{
  "d_model": 256,
  "norm_place": "pre",
  "rope_fraction": 1.0,
  "bias": "all",
  "init_std_qkv": 0.0392,
  "init_std_up": 0.0392,
  "init_std_down": 0.00693,
  "lr": 0.0122,
  "beta1": 0.93,
  "schedule": "wsd",
  "batch_tokens": 131072,
  "train_tokens": 877100000,
  "steps": 6692
}
Each number is 128 + 24 x the weight over its row's rms, rounded and kept within 0 to 255. Layers, rows and columns count from 0. Numbers have three digits each. The size before them is the row's rms in percent of the matrix's.

# layer 5 attention output, 256x256, rms 0.0814, rows 0-191, columns 0-31
100:120119110135123088120121104139116138119130118118135184125122154167111127119135165130164125101147
096:165096120162110110146152139102103132126123134107100133142138151123110122080114115115116101138104
095:133143106080138124131111146143154140119141144099113133137143130152115113101117105121130130144183
104:126162180117108150133148118156106132097155129103137096144122128091115122147095137138132149127122
103:095132109132100175200119143093170135128149135167152095117175093168105125109143151123111110090143
100:138091169137117124126131175153134121131116156121104111149144131115119101134104127137157103152154
099:132118121157080137127143085111147183171156133106103121092150133143157092176135117134078119117131
097:146143121103113112109103117130159118109113110125133121084111125146067108117103127148121125136113
102:101152111135179119118122130122110123168134104134096127103121147109090161131128144138108153108139
106:145124141164112121152149096095116137136140146155166122104115104120129146131126168169104099127156
100:125111121150159160113143129114164141136103149140109122116137145108126154118098123112154132143174
104:128133099151111102149140164130111109123122105170085131127121127121161130107097105112149129138142
105:160099133121119164163105130074124157172146137092084123094136127112095144157118138145089156140119
091:132128134122081132142128124070104149133100119131118131124137104116121117106100134095125151122085
104:129117134132144140194090132117116150114118137109102081131114122137164142151132159107127103102145
102:138137089145107097105155162123100116129138115128145117124137157133125135138131125115158131163161
109:126120167151156137099117096085129148160155129166120113169136130144102128114117150122142150120133
098:103123117151114146146086105129165096123164128093152142131141110154145110173119086132141158130110
102:118122118135126087089142184133147182116107135107085146115123109133151133139130068115155143132144
104:122107111156138080136133139103136132140173134147137143095162172120145115152153125153140102148133
091:149162140141153095149149130141092145108135121156148092146106120109108119110143158110106118138182
094:119136163159129099120134113100159144100136123152092113118086135128133133151099095147089117130119
093:161097120148113062093126146152134120162112129132117126125137144132078099082146118121140144121152
093:149090111112117140141115130136128138139122109093149100132169108132135129129133144098095112114112
100:102122165164152124141125104129082141125089163134106128099133118130149112120105130130162143117152
092:159146129128147103161133111140122145117159103110102104170118191157112114117143122121121144151155
100:112125118115129123118162139132100118105141172127144164136122152181095133132159135155149133121085
097:119147153124158134141125100159094130181148109176127143143115111117126091080128095130113118131114
100:129125138115147124165147094144112097142133104144132154173196119089139096148143159155115188122167
098:137132162120121186121139135138140154140094168128146141155148138150154122119150108171108105152117
105:131176111069122117103151157102111099102131128111113119130162063139115089087124163144100124066127
099:140168111070142079121119136125145135113084135113124130117135136171153144097139087130091098144134
096:112103125167100151111123151117140129070152142086119146105118126169110120123130129158101120126125
097:095122111103157116152152123135088171130146129110106164095143097161143122161088156157107141111126
100:164133129104155111097137096093101149114125148125142139090129142140112120104130111145130110094119
105:134113095063118137131097089091130082144093088133142162155161117129116116138092154112116122132122
097:126136124135112150122097097122156123165143120102121152132130087154138092103167156132119128104107
100:127077162128175140139115104149130118154115129108139154138140102107127103124084167118134100101101
097:093071143158126119135110151095152124140154118091134163127110129113122116125114151132117106139138
097:091095119145171080147134116150148122115138161141098120124119137165135132137135168094091112162100
089:094146130159127143112105129140155134080108114153154147124158130129112164138128126134129118120115
103:152085097143131105112108142152128129108100121156147151146145126095092136108139106123141096145154
101:131148129142101154110199091145154156108154089121134126115127131140187137152115148115173132142130
108:098129133124105107132135136121130153125100130146134110109133145145133142135148108138142106142116
105:117116102123095156086128106134139125126133142094179112124104103128109107135111163121113142090098
098:166179125145126096136145171135144135129143101121129080145133136148113151151132163114125115128122
102:135125121133128099095149161160113123146132124133124143107118150159127136180092103132102091116106
100:123131125185132116183139151148130095133139102106157162132124110116121128120149124124138150150121
091:105132152097095102164185118141117104160126147127102111086094117142087110152107098118118155136085
110:105130136131164139143109141141109134133133152158140083133117092142078147115138116165115114153113
102:114183119127150144118132152136152128116131129118149125156157165114182117115143114134119127076142
097:122153105148138100166121151139120138091127117110095134123105125155127131129130132136118118123112
100:115111093139099132107149135123136140133130126091116117136099122162117154143134129119123106125154
102:113102115143108145140127146102105175147167111124112130131147138167096110143147103114176142102139
093:128163134119108092138145150129119165145108172101095113123140110133127093127107119125110139144125
103:188083123132122124105125122116155130131124103120152135108169118145145127116112112136097139138136
099:154098178166170102096123122119155139169115144151104115161147171135086075134116125134140168147161
096:094085132194180090130181130138145135146127184101129121145156113139096153148111142141113131148100
100:130106119090142093135138104095134131165099148093112161070158110152146111124157140159098147133164
094:127106131137160108120107092134152109118167134114133169109120144123144201143109126085141154160124
097:137124130114083098145123073152117160151097104132101110135125112139093122116086114166133126116141
098:097126133142140115106077089119099112137098147148123122155068120122102140129133111129153112149167
111:137154104129147114137128146129112109133125116122123149156147123135159132090157127111117162139107
099:132167124136117144084123129094114152139115135104117146176155148161115117134111149096146156120147
096:114131080150137154139135129131146147119150139159131125140144133106136135139064158131102151088093
098:130152113097164179132121137112133123165132176142110162130150110126132094171127103177117127115164
099:127125091171134111115106107132130112108093137145098134106128129104139127141089147123129136135124
110:166143113138132133173148110162114102095085118118135097106140120141133109137169112099144080171097
100:134140084119160129155112106155126151127114071165124140150100127136086165168105103141144131108147
092:111128157079116118157123150117131097112123144185115115137120130117113132135101166131104127196137
108:110132112131105116145109151155125096096112153145147150184127151145076130159147108136139138116120
107:083159101119142134160118133110119140137119122150122130124118102111159141106147171193099129142100
099:126159130128157140099098127124132124105136149092089117140135112093111134107133178113144134105111
096:117155143151117120128122107120130135101118163093135099104104146144144171121135106159196113176124
102:148092126131111131143109113143131109136145126118170117183116163111112136132160137184114067148117
095:123136113099109119133099121174142119136119142076103095136114145118135122127128137148088132110165
088:130138116134106110129118097121131107164110147101137126150135126114136155114104095147120195126117
105:134143131114123150117161115134119133158122131091122121117142158114135099122131082138147124118126
100:164158185142119134158113101120157163162108129147134126167131085125136106119121117087129138132114
109:148112108138160097134170096119127151125105175153128112165119121130137158149125143109109112164127
093:153149109099099150113114136150145134123160106131144087150089076117120155140117139178108143141165
096:122114125117153111126153125118143103127127147162107145136143162099104134142170147134154115127143
099:105134165120177141117150115103154083158151126097099108110092170119148161147109140195120122143129
108:139115121142122118119112124125132128113146128147082134149147125106136137109107121151185128116118
096:108144182183092098140115111187134105141167145170155126088129089116114103110135090146126116126129
111:130131176126140172116114130160140128185106163146168113104118113177117103100138146113144149139148
103:162154132137119130139128133132157123136093106093117103146127119153127139164105125121105132162157
098:137106105152157122109137105101148088127129132122158115154119152100130089107134104151118174116138
101:121089156112150093124093178125165112127123130138141143139130135129121088124133109142151131171160
093:117116078093134104167116091132075124100127107134147132110137125142138147143097108124092137139111
097:091114122139123095099124167148144117130099081136154119143149137110162121107152133133116154144109
102:134138084137119176119149136113139110138123126152106127131157133126129116099115108137099096137070
101:097170110137111093121129129111136146150120154100099153120075157111100113100146125158121155134136
091:112130140146133095163140144087164118092153114121123131092122108154147088111101138067120117113138
097:149150116130154138113148089152150121104130109160108109106113146105123148132112163118146133119137
107:130139139107136134150119094133096108163120126147176081138114147100116120128109110151127107130148
100:149146131114126139098143075134097149114138121154132145162120149146104154146128119139095147149117
094:139143092115152096179108122184129121142120144141135111129113180104199149137152121087128107143082
095:162136114114121135116112117143127131160089146134154094174113128128128109110140118175161122176126
096:132129172138131104091142148120108161133127155126135099123086090113171108092147130143125128098145
095:177150109111132140116106142152087095110142184125093144149122093082112116106133119127162119124119
107:106126109118113126108126135139104107131103086144120154125079149095116197126191107083117147101167
098:128126130131162150131147132089144131142130131131125157096134135117095109145133095162166165109132
097:094121090129155128116137100089180126146125131110133154137145099151165137112125124099112154129095
107:113127088120161092127178130143107133144111130119133088166134101116113128136138107119110142153131
092:122122106147153132139142132118171143161111071166131124072132138098126122112091114135109094099089
098:153156131102177166098138096120123114143151142105117133178144125083105128086117136146120136160122
100:144127147178118125111111156148150109100136131094125159122102128161112157120112149146123094131129
103:128134117130163079134104142133141151142126118144152103133129116147121131137119097090108094148118
102:122145091133171104116117146121111145139141160115144117130111147101108156144121118140164129157150
095:112138158153178123109102157110136153137139121116099149112096086145127180105114112139140090138142
100:148147135137163117109164124119135137129107111143136089122145109089105122110119103113145139087125
097:119154164136127120132095135168128111120163084125075155121169132171112128145081117139091094103087
102:114155115130144150070145135109148137116129127121136140143126182128159143142163137151142169120129
104:143124119148092113157155118110068143111149122110147117170115135149158133147111121097121137144116
109:146127123121143127130136095137186116155136100116148098124105106099148099142150146135142120121117
104:082115100073126109097111137144138125159113146092129112167126121118111125151183160128137139100145
097:118142138107142094114166123140135129093161135107114114155142159165132113121116144106117126150128
097:115158131108109133149110148125102130123130126085136136126131118148115135141094169159089118098143
097:105145103150110100149145121113184118067157134127160144112094143132086133117148155097147094153148
102:128100101144124122121122083135143167089137073100138115113145123141115142122184113176145092111091
105:160113115124110097128111146109159155094121151119152115118088128086137157114120102124131095161117
102:157099180126123112110122111082130129136137147127134140114168121101115107203115099095155149107100
090:134156097090118122121147134157125080081104148123121100168139142159115165118157153072165112114149
098:133116140133129103116119144127107119149140165111130103143078146104141100135160117147156192176112
101:122153150119091132144129129108117114147155144125129126146106130129115155127192128124135116164123
106:153108132143141169104098157128127132148119158158114179119095141144122126134120124135156149139112
099:090169123094129138136124137105121137127128116114143121176175096148121134118152125126096131148106
100:128093141170157108162154115131122112105139120112150122071132139119113127114134120125112129131101
095:116122116132110119106117120175142088106118112118099119115090043151142125146112120124144121140129
099:053147122145128172132114160140124132120126121139134162127168091133167120109072141133149158108109
098:098152158139096133115145128112152137139147133138159140144135127124154089146138161149103125128091
094:134149143163140120135101121145130119118114138096123139120164140154163142138095145114108134130112
102:122136140097123134155137088127124115130126127098097153142130098146112125117102148099146115081083
099:144157123111118153149103103158134146131108142157127097165164159128086120134162125134140198105125
103:146134151125113123113135106159131162107142079136150139131135145134084135108138135083126105131138
109:097135106145129144156133150124132113140119142134148121127130155127153134108134131131119142103129
100:085095173107095141096153116138135092185138126155082123148112171126125102109126183129121135135095
109:086168078161102122088078102148132150134136110106141065132135148105144105080121112128144143140109
104:143163164143114134155127114152167190117119088181163129092144117110122147105141131089159126108132
095:137153138161125175156138156121106125138149119080114105143153150136108136071130152140092150158141
097:129093180130126127145136091172144149134086111147150161137112110151133104113155163103143127118099
108:157140101128104111097113133127111097099095137147107127155138144148143164076162142141142156108071
099:150120117117118166137121132135121157124143137138120105122146123127167145160108117119112096096154
091:126140156102136139131103155126121123166111120170112101142104147114154108147146131151106143160125
109:118164105168129140112069104139101130117146124136109135113144146133131152098161133098152120141129
109:152137135107171132088102108131102140139123100144124112126110157119123095160124120141144137135125
098:128108134101102140151154177140102167108142113142100112125130126170107109140130131148124076128130
097:123137115113160079112120134127125127117110143122139138149143088154095175164088111093150130124129
107:158116115135101083140127158149095140108116110078138119111132099129107115131077148131120089155134
098:110140123111093161142141085090088132123172114091144138123155147110135112150128144147084149152109
106:123128137153132090125144137121108089139085121102125135102133142134179162119120085147145105150130
087:138111151153117180099117100115101135116155183137152156085139079102118099160133135157084155085172
100:160069140149138081126092090110141129135101102117146111099129095110117129099120099138127102126121
108:139078138166137124130116108131165107117087113149125113141133122139129141106110165103074145142146
103:151126150157124179108129156120125154110148154118144121150141092102124136146105077125106125113144
097:129112162158121098139078118121162140142139113164151106072117122112118135114147188124155109105115
096:126119108097119120136098117100138168184134157113122082160101105111104146132113098120124136112151
107:148139164153153132136082144142106152133093094164103172157071132117150109104122131156124136128134
107:152160130140141115133130127132163145101125166160108108118145131147105127162110125107124123158122
101:116106155131121081128126162124102124138167167160108120135131088116121133130091150162141154110099
103:133142124125147118141140119107126119161112136155131150162070142123148098142158124135084109132117
092:117070091162118141112116100129089121085112143118152132112101145105106119126091114149156122118146
104:138119123133139136105109124144115156135211123087109099160125069053118126161122113102145163105118
090:136119112146156174102128152102094087108115129136137163184141131120108140112145116132127126144087
101:125107140131100115158121105115134107154127149163152129150154125152138160121109139132149141129120
096:097131105139133153110128096132145137097082108144121104127154105103076106139127131145130145135133
100:129115136117172167154138130125098115128127135128119088096089131145118133162151109119143140121171
098:137083110136133141096121128149142116126142142158080108097182093134117138085139098093119099146135
102:125146175102145162163085089076112151162132124103100133138139134142122055125134136150121104100106
094:149105116093146139158134125108101122119114138085126120130128155152105107149097148121151125158144
095:122162140113149161162111132105121132141142136134132147120158116087151176130093115125125146132149
094:178133122112163123152114119136084077130123134108158132084176115105145107143118109144123131154124
104:129154139136137109145088147114129109124104128107101135103167138098153130123105140082161133127093
101:142161096109115137181121127161055138115138165103116138146120121168121126077105141103128119167098
098:139118134120157100186135143135118100133146141128124091154093152117122135156110107117108131151145
102:149104121117137110119119148158117125119125126169118102098098130134127114113166163172124129122126
106:130155155139160144125121130078089110180146147123138153112145156109155136120157130136147149101124
094:139122084152108095128118126137082124124179155172120155108090150153105151092145125169159182134164
100:159141108128164123093095140144141089120139092165122132147122133090146132113126077135108158124094
099:135137066124122113121142173124129134161105180149115155150125150117116118108108149093103117129156
091:117138103106164152110119173093110096124129111127145125136130084121106135150124099102148126106093
108:144144160131135157103154145158155136130103135136138140132101087110097118102127092127150098142141
100:089120091142140133144114113096168114108143160107140132136093147099131121137107087156142124113136
103:091164074104135102116124129155167118152146134128127126142131114111131157124150137100092124126151
102:138162164132134129144145120131141099109114122112148106146116158110119123126111125163129117119143
091:171074153111168140141119096135121116141139151128107170153112131124142197103147099103159116114146
102:089141104155120112110143130155089089102118146152123133122135142117149111150135176111136136081161
101:122114193111138127121129161134091153153111139143097128141146173093088122159131102151151178112091
101:115128077118173164132095153134125147128102094118121116118120121095107098150133144147160170091129
103:154157145122108135127123122127174121160171095145119109118121122103116121102145157105141128144105
101:133124163115141127144117104132097144148146172124141119096133113147114168071066126166115177097097